Each number is 128 + 32 x the weight over its row's rms, rounded and kept within 0 to 255. Layers, rows and columns count from 0. The size above them is the row's rms in percent of the matrix's.

# layer 5 MLP up, 704x128, rms 0.134, rows 365-469, columns 0-63
size [ 97  96 107  89 106  99  99  89 107 107  96 100 104 106 108 103 101  99 104 110 106 101 106 102  95  97  97 101  96  99 103  95  98  95 107  91 101  98 108 102  95 101  90  97 103 101 100 104  92  89  93 110  95  97 100 102 105  98 104 102  98 104  81  98  90  95 101  96  88 102 100  88  95 100 106 100 108  96  94 101  97  92 106  97 102 112 103 115  91  93 101  99  98 109 108 105  94 105 100  91 102  94 101 106  82]
[[148 137 126 123 175 160 136 105 165 147 118 113 133 156 156 139  49  82  86 183  85  96 124 112 104 189 145 114 114 129 147  89 137 163 128  67 121 153 145 103 100 108 211 178  87 112 126 111 120  82  98 125  79 129  85 102  95 120 134 113 103 143  90  59]
 [137 123 120 114 237 117 193 143  85 144 127 163 119 177 154 137 121 102  94 117  59  96 104 140 149 150 111 101 131 164 138 114  62 112  66 127 139 105  84 190 136 121 201 134 113 106 148 116 126 138 113 121 150 153 136  82  95 183 116 141 151  92 137  83]
 [121 103  95 126 129 170 126 134 133 142 139 196 125 102 105 132 149 141 185 102 148  59  72 102 164 147 180 189 146 165  82  99 117 137  91 124 121 193 116 121 126 141 139 179 140 119 113 139  97 192 123 167 154 182 143 141 102 120 200  96  82  86 185  98]
 [187 102 134 137 144 144 133 141 102 148 159 109 138 117 102 116 141 148 111 133 138 102 166 129 136 105  63 175 103  79 141 132 159 118 135 205 185 107 130  98  40 120 142 104 111 180 101 185 143 114  74  93 158 148 182 124 122 119  52  99 171 142 141 111]
 [170 120 156 156 156 113 157  83 140 127  85 154  58 155 188 215 175 159 148 134 197 114 114 107 135 137 138 124 163 158 129 127 136 133 132  87 115 125 172 137 110 172  80  97 150 122  71 149 130 102  68 170 129  96 122  71 144 131 127 146  80  85 144 155]
 [173 124 163 157 171 136 169 177 138 163 173 156  88 122 122 167  52 137 133 181 165 164  94 135 120 104 108 153 219 134 168 142 198 115 135  56 123 172 133  95 124 159 135 110 120 141 135 119 122 117 181  83 131 103 145 125 120 104 130 116 134 143 124 137]
 [166 129 142 116 135 174  53 149 134 139  46 112 144 141 169  53 194 131 127 120  98 121 135 145 111  87 149  89 124 146 109 149 164 117 105  98  81 183 118 138 121 163 117 133 151 103 120  92 123  98 164 139 104 158 140 102 181 116 111 109  99 126 104 173]
 [140  61 121 103 109 133 160 149 210 107 113 135 143 111 121 144 136 101 136 132 136 163 122 129 134  83  46 106  57 182 108 111  37  77 121  83 145 145 101 153 202 118  78 148 159 153 186 132 113 137 142 155  88  86 138 162 125 139 127 146 139 133  83 138]
 [ 98 157 172 115 134 164 127  94 128  97  68  94 176 153 137 115 133  98 132 152 164 116 165 138 149 140 121 155  86  96 148  88 250 143 204 132 152 153  79 120 157  99 188 132 158 138  95 107 103 144 142 136 105 126 149 114 191 108 126 101 130 140 111 126]
 [149  74 129 170  95 108  98 123 164 186 149 101 138 120 134 117 117 101 140 165 138 123  84  81 117 128 171 113 108 148 112 170 119 176 188 121 168 161 139 123 212 163 106 183 126 155 147 129 105 104 122 136 132 124 102 168 190  83 154 179 126 102 132 109]
 [109  58 108  71 185 129 185 128 133 171 110 120 101 130 153 133 104 144  98 119 120 114 126 103 183 111 142  86 109 148 103  97 154 143 158 181 136 101  86 116 175 130 185 125 139 106  83  94  95 189 123 132 168 149 110 158  81 150 115 103 173 136 123 153]
 [ 80 126 115 108 121 110  85 118 127 110 136 128 126 106  68 187 120  54 130 108  68 175 138  84 146  99  67 125 126 179 113 144 136 147 154 156 159 103 135 143  79 157 108 158 174  76 177 105 169 123 105 145  94 128 109 133 150 112  86 146 134 126  84 134]
 [125 164 157  91 165 110 144  89  92 154 118 105  98 248 108 137 149 101 159 109  86 111 143 168 147  88 151  66 136 125  92 125  79 172 137 158 166  63 117 180 136  93 151  77 184 133  75 176  66 173 157 119 127 139 131 121 144 123 137 116 106 144  87 141]
 [ 95  77 142 167 146 147 130  78 176  72 117 123 108 167 136 132 100 110 113  99 131 145 110 131 130 149 110  62 117  86 140  90 118  82 108  91 114 149 102 140 124 157 105 140  69 161 105 131  96 166  91 101 163  90  99 197 151  93 151 114 178 108 164  88]
 [168 137 139 104 124 139 126 114 155  71 119 112 100 120 106 135 129 183  79 144 138 125 120 135  78 132 121  98 110 118 137 128 141 155 121 147 121 143  93 182 126 137  99  82 123 106 119  78 145 129 132 101 129  96 110 198  71 113 177 100 166 201 167 101]
 [ 94 123 121 127 124 155 120 126  92 116 202 156 114 147 116 137 138 153 106 130 111 188 135  79 115  73 130 100 128  80 114 141 111 167  58 163 115 133 120  89 115 107 139 139 116 138 131 137 130 130 127  70 164 133  92 132 145 107 169 108 179 138 149 172]
 [141 108 129  73  82 184 113 143 131 183 103 129 144 187 179  95 123  96 191 107 127 104 136 113 124 122 153  83 132 147 144 147 145 151  91 156  90 203 173 135 209 126  48 165 116 149 116  86 132 105 147 141 143 138 160 130 145  84 145 121  94 122 126 131]
 [125  64 117 159 118 131 130 121 145 142 137 119  85 104  76 202 147 210 107 107 115  48 114 138 114 116  92 149 177 101 127  83 163 108  99 173 104 137 134  87  98  60 117 107 118 123 126  76 131 182  90 103 122 153 115 160 136 130 153 152 155 152 105 140]
 [170 146 123 132  91  86 129 152 178 174 187 126 166 184 115 115 137 120 154 187 130 191 109 128 164 135 198 125 145 119  69 135 111 136 159 112 165 178 126 101  78 191  75 113 116 125 121 141 147 173 165  91 110 160 193  62 109 123  87 112  90 176  78 155]
 [120  96 156 126 203 144 108 145 158 112 146  72 138 108 186 154 119  88  80 186 130  86 154 206 122  83 126  86 119 102  68  78 134 175 148 151 136  96 128 121 153  84 155 150 189 148 121 149 134  84 117 126 139 132 163 134 193 182 114 128 169 110 105  74]
 [133  90 168 133 177 151 127 172 128 123 134 142 156 103 129  39 146  44 115 109 163 170 147 115 176 134 153  87 135 128 133 118 162 187  76 153 106 168 119 103 133 110 130 127  67 110 169 120 113 141 104 124 142 161 169 112 132 123 124 117 195 131 183 131]
 [137  88 176 192 131  90 134 143  85 133 133 168 186 145 106  75 111 123 113 139 106 143  72  97  47  90 113 118 103 125 110 126 119 159 159 123 142 161 116 106 143 174 127  97 116 155  96 144 115  77 138 103 132 147  68 131 103 112 171 140 144 173 132  44]
 [132 107 130 148 166 160 141 129 151  67 153  83 161 135 107 114 104 106 145 105 114 166 115 155 170 112 113  86 193 143 110 169 124 122 143 126  94 149 106  94  90 102 174 129 152 102 152 122  71 136 159 130 169 178 161  80 101 144 165  91 188 159 142 111]
 [ 99 172 117 143 145  93 103 113  73 120 146 169  60 164  67 111 116 170 113 113  93 162 100 119  80 158 128 131 127 138 137 107 142 116 164 128 134 151 132 115  96 154 123 116 158 127 136 172 124  71 107  50 136 126 121  87  76 185 130 123 109 192 133  98]
 [170 115  95  83 210  82  68 170 137  79 106 141 154 100 115 105 134 127 132 169 125 105 160 132 117  79 170  89 162 121 116 161  97 128 144 152 103  96 112 147 155 144 107 150  71 115 110 128 149  91 147 100 105 113 162 151 112  95  49 155 139 164  53 123]
 [161 172 135 120 132 158 184 111  96 128 116 106 188 108  94 127 105 145 110 175 145 133  83 108  41 198 116 119 114 149 101 158 117 187  84 100 103 170  65  76 156 103 150 138 138 186 129 117 145 171  87 113 106 122  92 148 156 112 145 160 143 143 157 140]
 [130 123 134 108  93 148  85 118 124 165 147 114 116 109 195  67 155 144 120 174 139 155  87 114 136 170 105 146 138 135  99 150  85 164 113 167 116 117 157 103 163 162 150 168  95  77 127 185 125 123 171 188 136 167 140  92 113 136 155 156 164 124 161 146]
 [ 96 130  70 112 133  92 135 150 134  71 168 114 105  68 116 148 180  93 154 148 138  63 156 112  69 146 115 108  90 203 169 184 127 104 144 134  46 134 118 133  51 136  87 131 168 182 132  86 133 166  73 137 171 102 114 127 130 118  84 124 138  72 121 171]
 [125 150 133  87 117  71 131 131 219 102 125  95  79  97 138 146 112  87 137 116 122 117 118 132 133  99  75 172  76 119 119  99 124 112 143  92 165 131 139 169 196 118 156  75 116  57  76 171 171 186 152 169 153 163  84 104 128 157 104 148 113 110 133 123]
 [134 146 123 107 154  85 105 150 159  62 170  92 133 100 201 159 134 166 115 135 127  95 158  60 114 140 129 107 124 122 102 104 107 145 111 108 108 209 176 144 129 115 133 138 176 184 136 114 159 180 108 110 145 155 192 187 118 147 101 104  89 149 135 188]
 [109 150 121 196 145  34  89 139 162 101 150 144 157  99  72 143  70 214 143 108 128 109 113 126  97 120 173  84  72 106  90 131 209 152 116 175 131 148 116  66 121 101 119 153 199 134 114 149 121  86 153 157 118 117 200 122  74 128  68 118 146 155  92 137]
 [ 91 100 112 118 156  96 148 152 127 101 120 123 162  95 136 160  67 165 162 109  77 168 165 185 147 124 127 182 108 154  74 109 113 186 146 181 113 117 118 133  90 152 164 176 115  94 159 157 130 139  92 142  88 132 199 156 128 112 145  64 158 195 134  99]
 [122 156 169 125 108 100  79  73  88  91 164 126 121 104 152  97 166 155  92  41  96  97 135  81  96 123 122 106  69 123 130  80  78 119 120 123  78  69 120  89 102 107 153 166 159 134 119 142 141  72 125 141 102  78 103 148  93 167 135 177 162 154  80 162]
 [132 177 182 135  91 147 118 142 115  91 131  88 168  89 133 148 113 128 127 135 135 169 131 114 101  87 101 157 121 131 120 100 176  92  98 141 100 170 183 176 119  79 105 108  87 132 149 120 165 203 158 112 124 178 166 122  67 112 141  91  93  84 147 113]
 [118 123 134  67 156  84 109 139 129 107 146 143 150 119 128 127 111  79 113 170 122 106  79 111 153 134 112 104 157 104 111  62 164 128 128 145 149 109  99 166 176  76 161  47 115  92 146 105 146 109 114 157 150 148 128 181 162 199  85 114  94 145 171  93]
 [146 122 198  94 166 141 132 117 140  59 158 133 140 143  83 114 156 186 104 155 145 129 113 137 111  92 168 156 105 165 149 124 121 100 110 120  82 162 154 107 138 126 102 159 112 104 125  86 146 151 108 159  87 106 151  84 177  94 153  52 166 107 141 148]
 [ 93 143 145 124  75  84  55  97 160 133 180 162 196 111  93 156 126 131 150  75 138 120 138 113 134 156 123  76 126 171  83  82 151 168 148  85  98 143 173 183 117 158  93 134 196 119 130 107 179 161  86  84 155 125 107 135 168 115  94 114 146 118  93 118]
 [ 98 108 146 175 122 130 129 126 171  93 146 118 161 163 150  97 102 146 136 152 172 116 147 210 177 125 144  92  89 108 129 154 159 100  94  97 136 112 129  94 101  85  79 163  90 140 122 159 123 113 130  56 107 121 113 137 138  72 165  68 160 158 109 108]
 [160 140 187 145 113  73 157 138 109 149 176 104 148 149 106 186 113  91 127 169 137 120 116 111 116 131 137 171 130 103 123  82 174  59 124  84  39 163 123 118 175  98 128  96 128 207  92 131 127 102 178 154 121 121  90 150 110 159 216 108 132 126 127  83]
 [116  67 121 149  28 177 154 148 142 145 173 113  96 131 121 119 129 159 137 181  90 137 116 107  90 129 145 134  95 159 119 164 128 143 136 162  88 113  96  92 157 105  89  65 114 147 173 160 152 125 149 152  88  89 128 109 141 111 142 114  80 188  80 163]
 [ 92 101 112 179 170  99  92 105 171 165 106  79 139 124  96 139  90  85 149  97 138  94 133 130 149 187  83 126  92 135 189 177 167 118 137 143 106  95 125 133  72 163 115 159  89 145 124 154 163 104 168 122 172 101 102 115 117 123 117 154 205  93 117 149]
 [ 27 149 143 167 135 103 179 134 110 100  88 153 128 138 184 128 148 108  76 107 152 169 118 127 157 118 118 104 114 106 154 133 123 154 134 202  87 124 146 124 116  46 120 127 146 170  90 189 109 142 141  61  17 117 189 154 181 100 107 114 126 134 109 118]
 [122 106 130   3 130 135 109 164  80 104 130 130 122 159 142  73  64 112  58 144 115 195 130 168 141 137 109 153  50  94 151 157 120 135 153 135 136  95 158 123 117 134 120 145 114 113 196 111 140 133  68 129  78 131 166  90 174 124 142 109  99 142  87  97]
 [123  84 145 102 176 162 147 147 161 132  67 119 163 143 167 154 195  95 150 116 125  77 113 181 137 128  92 110 145 168 127 172 125  73  65 136 117  96 106 200 166  98 142 146 162 165 164 104  93 166 152 126 152  98  88 128 175 139 152  92 175 157  92 200]
 [153  63  98 162 127 151  89 130 118 130  81 127 132 145 135  85 116 162 103  99 136 146 187 129  49 136 191 173 195 190 131 137 179  94 120 113 113 132 145 139 104 138 144 142  63 139 132 101 119  79 125 140  97 149 126 179 117 118  91 149 174  71 128  44]
 [ 57 140 156  53 114 127 175  85  77 115 136 140  82 173 193 127 137 114 140  39 150 133 142 169 125 175 132 102  87  89 104 130 143 123  92 124 136 100 135 150 124 132 144 140 146 119 173 121 155 149 127 100 192 116 113 161 160 148  65 139 176 198 166 119]
 [132 132 128 111 180 114 183 136  87 141 134 106 139 163 152 175 143 140 162 148  88 111  78 170 119 163 140 147 136 137 152 164 130  95  65 118 101 133 122 161 178 145 120 143 157  88 175 152 111 204 172 123  94 108  94  89 108 157 144 134  85  82 166 146]
 [141 114 175 153  83  99 140 108 112  78 180 101 112 140 164 128 190 141  96 142 124 194 182 156 162  79 102 120 101 102 157 151 128  92 110  86 164 108 127 165 129 107 109 152  80 154 120  71  80  65 127 107 155 130 164 118 172 175 121 102 150 127 104 147]
 [140 176 107 102 102 112 149 126 137  99 111 168  58 103 207 129 105 157 132 168 156 175 161  91 157 105  93 161  98 116 164 103 150 173  98 195 100  99 147 122 134 131  96 113 183 163 143 150 123 101 117 167 119 168  99  87 108  71 168 136 148 113 114 126]
 [149  51  83 143 144 168 119 132 137 221 119  89 135  84 133 150 114 145 108 153 163  89 110 174 111  92 149 119 155 167 119 169 174  86 125 150  97 140 195 126  92 141 108 160  78 103  92 168 109 159 179 124 200 178 134 111 137 102 165  89 108 149 175 158]
 [186 130 232 114  50 111 124 135 142 132 172 155 166  91 112 118 163 144 112 119 141 123  93 140 110 182 123 116  90 130 140 179 113 130  94 142 117  69 105 117 122 131  74 150  97 147 146 135 136 137 119  80 152 149 142  71 114 168  94 124 109  87 162 105]
 [139 114 153 179 151 120 106  95 121 138 127  95 141 136  84 145 169 138 182 122  98  81  75 126 113 139 165 124 137  97 172 120 125  76 159 143 121  88 193 110 167  76 149 157 122 121 132  71 157 166 173 156 131 133 207 141  71 116  85 143  93 130 176  99]
 [156  81 155 119 103 129 180 129 113 153 153 125  97 109 117  93 124 103 131 146 142 121 140 210 110  93 176 105  74 189 110 160 134  83 135  71 120 191 138 159 119  85 135 142 125 130 169 122 168 135  96 143 129 146 152 135 114 131 126 129 143 159 131 104]
 [117 204 135 162 160  93  69 192 180 114 170 111  78  97 158 111  58 127  88 163  67 126 107 130  82 135 149 134 144  88 120 134 102 124 132 137 174 158  52 106  91 157 117 156 145  91  93 127 159 106 191 161 143 134 106 119 142 104 186 126  94 138 154 136]
 [148 135 104 115 182  88 104  91 119 145 160 118 134 146  91 148  88 165  66 137 105 122  76 105  71 145  72 124 129 123 121  73  64 133 143 131  94 154 159 142 134 135 147 149 146 148 151  99 108 168 147 152 193 100 146 131 171 120 115 186 141  91 152 128]
 [126 121 160 159 110  76 100 156 100 120 116 184 144  92  98 170 120 161 137 191 129 138 103 135 131 147 106  99 111 123 139 146 100 139  95 107 129 135 189 143 158 170  94 152 116  82 195 103 157  60 153 115 132 116 102 127 181  82 135 104  60 152 141 116]
 [168 113 109  51 114 126 105 147  86 119 150 179 165 137  74 104 122 174  35 146 116 170 141 125  49 106 120 130  95 150 118 127 146 143 168 142 152 112  73 154 184 131 171 139  67  50 129 173 120 114 152 180 181 154  76 154 101 133 188  93 155 145 168 104]
 [172 119 105 170 100 161 123 168 132 156 106 151 110 155 128 142 121  70 131 193 183 106 143 166 124 170 111 106 188  98 149 205  69 142 157 128 134 166 169 163 151 145 123 132 122 136 133 146 132  76 188  79 168 122 163 118 177 159 119 130  94 102 166 134]
 [114 108 148 152 127 174  91  87 102 137 104 175 162 145  77  92 172 120 102 149 104 146 101 114 144 158  67 143 149 106 164  95  90 171  74 105 175 112 131 122 164 143 114 119  95 124 120 186 155 113 150 157 135  88 159 145 119  73 124 158 116 130  94 181]
 [109 133 124 122 141  92  36 167  41 114 226  87 142 117  98 208 101 153 145 106 126  82 138 123 102 167  73 137 147  91 134 149 151  82 167 162 145 164 124 132 138 123  95 127  92 151 114 153  96 134 121 139 143  79 126 113 108 124 109 127 130 106 151  97]
 [157  88 127 129 169 160 119 130 107 186 112 120 173 160 125 126 165 106 152 163 135 150  75 153 150  78 125 141 119 110  93 113  70 123 160 137 166  63 120 143  92 161 151 106 129 135 214 157 154  55 190  98 155 196 127  79 166  85 156 133 132  95  90 125]
 [ 95 119 104 177 173 140 100 160  98 141 124  55 116 106 120 118 144 144 140 166 133 170  94 181 165 131  53 144  94 138 134  90 175  89 119 127 139  79 145 139  96 119  95 121 139 156 187  98  84 123 126 151 118 128 135 104 157  83 111 118 149 169 107 117]
 [ 69  98 157 142 114 126  93 156 168 124  85  77 148  90 148 110  20 140 140 122 134  85 115 174 131 134 124 133 101 101 136 134  98 181 115  80 155 149 147 134  84  93 150 129 103 151 135 156  91 105  80 147 119 131  82 143  91  89 183 125 171 150 143 142]
 [ 83  41 134 191 112  96 122 139 127 133 170 153 213 100 106 165 201 177 140  82 106 164  98  86 160 151 124 117 126 162 174 109 158 131 136 113 169 170 139  99 152 156 105 133 127  88 165  89 105 148 133 178 152 107  73 121 122 137 149 135 140 112 154 202]
 [100 128  99  93 152  97 132 116 123 176 123 161 200 138 149 109 144 118 118  92 151 159 125 144 147 154 148  39 132 200 133 109 204 126 110 111 168 180 116 147  93 171 170 145 135 165 131  86 129 162 125 159 167 118 106 118 132 129 129  96 134 155  97 194]
 [141 158 110  99 133  91 163 124 112  86 144 174 147 133  46 119 145 116 139  94  79 165  26 117 119 159 116 140 142  93 133  72 130 106 141 142  86 154 166 180 155 156 140 126 120  83 134 131  92 104 118 114 124 159 231 129  91 149 179 110 142 131  86  28]
 [ 85 103 115 109  95 141 122 129 129 127 202  86 133 118 121 125  86  84 135 135 139 107 164 106  87  60  93  83 110 131 132  57  88 156 126 126 130  58  56 144 101 114 113 101 114 156 190 126 109 133 119  96 168 116 129 135 127  60 141  90 107 188  95 148]
 [145 141 102  88 152  94  99 194 155 104 126 133  74 109  77 116  98  76 133  93 192  91 132 120 141 122 123 152  63  72  53 150  90 102 195 115 171 145  93 114 139  93 147 121 150 140  96 143  96 127 121 115 185 152 141 198 133 145  85 159  89 130 144 154]
 [ 80 128  85  79 162 147 131  92 129 151 132 121 127 139 146 169 113 122 145 111  82 129 121 199 143 144  47 162 176 113 148 140 134  92 127 134 106 150  74 159  44 109 113 120  83  95  89 101 121 178 128 163 139  66 116 140 133 149 134  94 107 102 121  96]
 [190 139 116 138 108 114 166 143 136 127 131 130 148 123 127 107 106  86 115 106 147 127 157 159  57  64 115  46 141 132  53 172 109 124 144 177 112 111 157 161 182 147 195 133 118 125 108 168  94  94 171 103 130 152 129 127 108 152 138 146 112 170 107  82]
 [121  64 118 152 121 138 197 122 118 118  95 164 160  84 129 188 109 124 111 124 154 140 156 143 121  91 126 121 167 175 112 105 146 106  74 143 160 106 127 148 162 126 181 150 132 135 145 120 165 141  97 129 160 105 109  73  91 137 155 178 188 137 146  84]
 [ 60 123 173 126 169 174 145 145 143 160  61 167 109 175 151 149 124 150 145  94 119 155 155  69 128 163 106 124 195 155 150 151  79 121 114 104 208  83 151 191 139 135  77 122 146 108 132  88 115 196  97 148 131  96 124 144 126 124  85 119 196 170 123 159]
 [ 77 110 140  97 148 129 144 137 132 189 192 137 161  92 103 101 164 134 101 112 159  98 103 213 143 118  99 180  82 206 120 140 148 118 105 146 138 140 176 183 140 193 108 203 133 164 126 147 102 137 163 184 164  84 123 158 155 108 114 163 151  79 162 158]
 [124 170 106 142 149 102 116 144 150 107 129 193 131 164 151  85 121 104 200 174 169 144  93 141 156 139 149  86  80 123 182  88 148 161  73 117  97 143 100 102 102  97  56  98 102  89 137 119 175  93 123 120 139 108  88 115 131 148  77  65 122 132  85 129]
 [144 175 148 103 151  19 140 134 106 143  91 139 119 123  81 114 121 131 110 142  77 153 114  97 100  88 157 182 173 179  95 159 156 138 111 112 163 116  76 150  53 143 159 154 114 127 131 130 107 175 149 141  95 141 140 166 211 110 163 122 113 124  62 122]
 [ 83 157 133 107 104 115 193 180  87 174  72 150 124 130  99 167 112 121  92 164 150 162 169 103 162 108 145 120 148 152 130 164 135 132 105 103 107 136  95 142 109 122 176 100 126 131 137 118 109 165 145  59 105 157 114  65 107 184 143 122  81  94 128 110]
 [146  93 108  80 184 153 168  95 204 126 124  90 143 138 118 142 129 131 143 112 105 173 161 131 108 138 134 125  93 147 113 117 117 136 131 131 184 124 180 169 112  60 100 112 142 191 135 131 131 143  78 150 138 139  87 199 123 131 175 167 118 148 179 153]
 [ 88 165  80 119 129 118 108 171 141 119 130 158  86 108 192 171 119 157 132 164  81 135  82 142 130 100 150  87 135 156 155  58 183  91 104 109 170 158 117 146 167 122 164  89  84  99 176 203 162  92  87 181 104 179 109 139 140 124 119 123 123 100 144 138]
 [120  85 139  98 122 157 131 102 148 143 154 118 157 143  67 131 136 134  96 182 204 157 111 137 210 109 132 237 142 120  92 143  99 179 157 130 121 104 137 120 139 122 127 140 135 163 130 174 146  65 165 169 106 159 149 124 167 126 108 101 153 164 177 173]
 [154 153 101 144 121 132 159 161 130 158 140 117 116 131 128  72  95  64 135 157 170 180 113 118 199 178 161 161  92 182 129 133 106  58 125  75 121 162 132 121 187 129 176 101 162 141 151 125 114  66 151 132 166  75 109 101 100 133 174  89 123 101 170 141]
 [178 167 160 161 112 122 153 138 163 138  61 106 151  80 193 162 122 150  91 156 178 161 106 131 129 105 158 148 101 113 167 171 114 167 175 107 132 177 102 163 162 160 146 102 176 159 141  92 144 148 118 144 140 102 156  96 173 123 127 111  82 104 106 118]
 [170 124 120 111 151 139  75  83 173 130 146 108 132 129 109 144 150  74 122 159 107 120 137 132 114 141 163  61 125 104 133 131 123  80 112  56 150 109 111 105 161 102 106 148  61 156 122 209 123 168 105 130 140 104 155  80 131 110   8 143 151 148 134 126]
 [113 130 108 147  69 105 150  75 101 192 185 157 157 106 141 171 181 165 139 221 152 181 151 120 138 188 120 130 117  89 165 117 128 183 155 144 104 130  67 164 127  96 176 105 145 106 129 124 148 133  97 157 172 115 148  86 113  63 111 146 150  91 167 160]
 [129 164  92 159  56 134 146 125  78  57 166 154 132 146 132 129 151 173 120 140  82  82 120 118 129 150  89 115  77  86  63 121 102 148 161 122 128 168 169 152 126 150  71 144 117 153 123  93 101  65 112 152  96 156 126 146 157  94 130 158  47 131 150 186]
 [127 128  99 127 149  74 148  84 110 167 140 123 128 171 152 163 150 149 179 154 173 134 109  62 155 124 112 170 164  99 142 131 154 165 129  85 110 102 115 123 117  94 107 178 147  98 124  87 146 147 148 112 111  81 153 146  86  99 126 130 142 178 159 184]
 [ 43  77  71 102 184 136 188 123 105 176  97 116 183  92 106 132 168 154 127 132 114 153 178 109 132 127 129 120 155 158 120  84 116 203 142 131 123 129 139 116 189 174 156 137 133 190 185 149 137 162 109 135 110 139 136 117 117 168 113 158 136 121 138 110]
 [150 120 164 148 130 135 140 185 143 154 188 139 151 115 145 129 107  80 134  80 107 186  67 129 141 143 138 158 137 167 133 225  73 139 149 102 187 142 124  81 140 171 100 142 114  80 166 157 140 159  92  88 169 157 101  54 142 116 181  79 138 133 116 139]
 [125 145 105 169 168 179  95 144 137 122 150 145 112 142 130 160 135 165 149  90  99 156 163 145 118  95 193 132 139 108 124 106 158  92  92  99 128 114 121  83 128 163  90 103  81  87 140 179 147  87  93  95 109 123 140  73 188 122 110 116 147 157 132 156]
 [171 113 157 103 124 133  77 151 123 162 166 122 156  90  94 134 150 148  97 125 140 146 105  96 111 126 106 139 149 144 135 158 133 121 114 154 130  30 118 148 133 134 113 134 104 105 106 123 159 154 159 175 124 158 119 118 144 167 125 172 117 156 182 173]
 [178 159 115 203 139  95  89 136 129 152 146 126 129 179 139  49 106 160 181 134 134  99 119 142 101 133 133 108  82 119 114 127 153 136 156  92 111 133 152 123 137  46 101 148 139 162 142 167 143 109 120 150 154  83 130 100 186 162  84 134 113  95 153 139]
 [ 78 151 151 139 141 100  99 126 146 112 140  81 106 127 101 159 100 135  69  80 162 111 120 144 145  68  93 218 122  75 116 181 131 132 153 192 123  67 127 174 153 108 106 107 128 114 183 151 118 102 124 118 130  83 111 172 127 131 105 131  85 116  87 118]
 [148 108  84 162 145 198 112 113 114  72 156 184  96  70 165 176 127 116 115 123 167 129 161 112  94 196 130 147 141 175 127 141  64 139 114 152 131 137  55  91  45 120 175  81 141 124 101 163 125  68 173 125 150 143  85 137 172 185 163 145 125 152 148 168]
 [124 101  47 161 101  84 122 121 174 128  75 117 100  67 132 142  73 103 105 146 120 105 138 128 136 119 140 143 176 146 145 174 171 125 112 139 133 141 108 147 124 114 135 124  96 153  84 147 128 138 123  71  74 139 167 103 144 157 134 151 109  60 125 141]
 [134 137 119 114  98 109 124  87 119 103 148 173  87 172  72 208 125 114 115 125 121 158 131 107 143 129 103  70 161 102 180 162 134 150 175 115 141  84 171 175 154 136 121 117 138  78 133 184 150 100 116 206 141  84  87 106 101 151  76 125 129 116 164 122]
 [120 130 121 139 147 108 137 122  59 175  80 152 169 145 149  84 151  93 116 124 103 151 115 168 164 107 177  74 133 188 133  63  92 144 128 132 152 124 120 173  98 110 224 119 134 142 190 136 132 120 146 151  97 227 129  80 122  91  64 109 158 116 125 141]
 [121 112 176  91 110 181 162  99 148  96  94 105 169 163 162 146 101 134 120 134 117  91 185 114 173 207 161 124 135 140 145  93 138 139  84 178 145 100  83 164 171 117 122  77 130 148 185 129 136 117  97 111  99  97  46 101 118 116 165 127 123 136 124 126]
 [156 162  92 170  91 135 143 143 137 114 102 137 115 157 110 135 163 120  95 165  98 125 120 132 165 110 139 168  90 164 145 102  96 124 142 156  95 142 111  79 143  76  85 161 127 102 129 127 132 138 135 136  91 161 115 162  55 127 204 126 154 122 176 100]
 [115 104 172  91 110 140 128 129 156 102 159 110 151 146 120 136 150  76  82 123 142 143 133  98  97 164 123 132 117 151  89 156 176  99 164 155 110  97 139 136 169 205 143 107 160 206 132 168 135 110  86 167 122 188 168 104 151 138 182 142  90 156 130  89]
 [143  69 159  88 123  97 151 142 153 154 105 191 129 112 111 159  65 154 103 125 108  78  71 157  83 162 156 123 123 129 139 109 128 136  69 191 133 175 144 157 106 189  65 202 139 148 154 127 111 106 131 127 120  86 179  86 121 111  66 128  98 149 190 148]
 [133 180 164 174 133  95 116 123 121 134  80 146 152 159  98 116 133 126  74 138 153 111  82 115 148 108 146 140 153 166 149 119  89  92 164 121 149  90  71 148 131 105 159 160 105 124 117 141 137 130 143 178 144 162 120 221 106  82 130 111 181 120 114 189]
 [ 71 111 141  86 125 152 123 148 170 115 186  94 107 134 119 146 145  85 210 132  94 115 125  66 108 180  74 178 180 123 120 119 126 123 174 134 114 153 150 116 112 212 194 106 117  89  90 130 142 150 126 169 108 112  76 113 159 111 122  99 142 122 130 153]
 [144 148 102  81 117 120 155 132 137  97 103 101 131 164  87 108  70 111  74 117 109  72 130 134 157 135 148  91 133  94 207 144 146  99 114 143 138 155 165 131  80  88 188 164 140 141 149  54  87 129 124 135 124 181 191 161  89 169 151 157 138 126 130  97]
 [157 116 159 151 164 163 108 143 134 123 110  83 145 183  96  58 108 107 109 163 130  96 125 178 130  73 118 144 154 132 111 103  64 130 141 132 103 162 124 187 130 152 154  97 155 164 129 163 201 135 157 128  95 177 145 116  72 167 167 136 112 103  81 127]
 [ 93  89 154 118  94  80 143 177 127 114 143  63 150 165 171 105  94 163 155 158 198 157 101 146 139 110 104  57 100 124 133 119  92 175 116  60 134 121 127  98 112 175  76 117 108  72 119 134  88  63  99 130 144 128 128  78 133 125  81  99  99 149 211  84]
 [152 144 121 146 129 194 117 138 143  64 125  87 135 134 139 154 143 140  86  76 118 140 123 192 180 170  95 140 145 136 154 140 117 172  76 176 144 118 121 172  38 164 109 136 140 119 149 187 163 153 177 173 133 105  94 106 129  54 130  79 136 178 188 148]]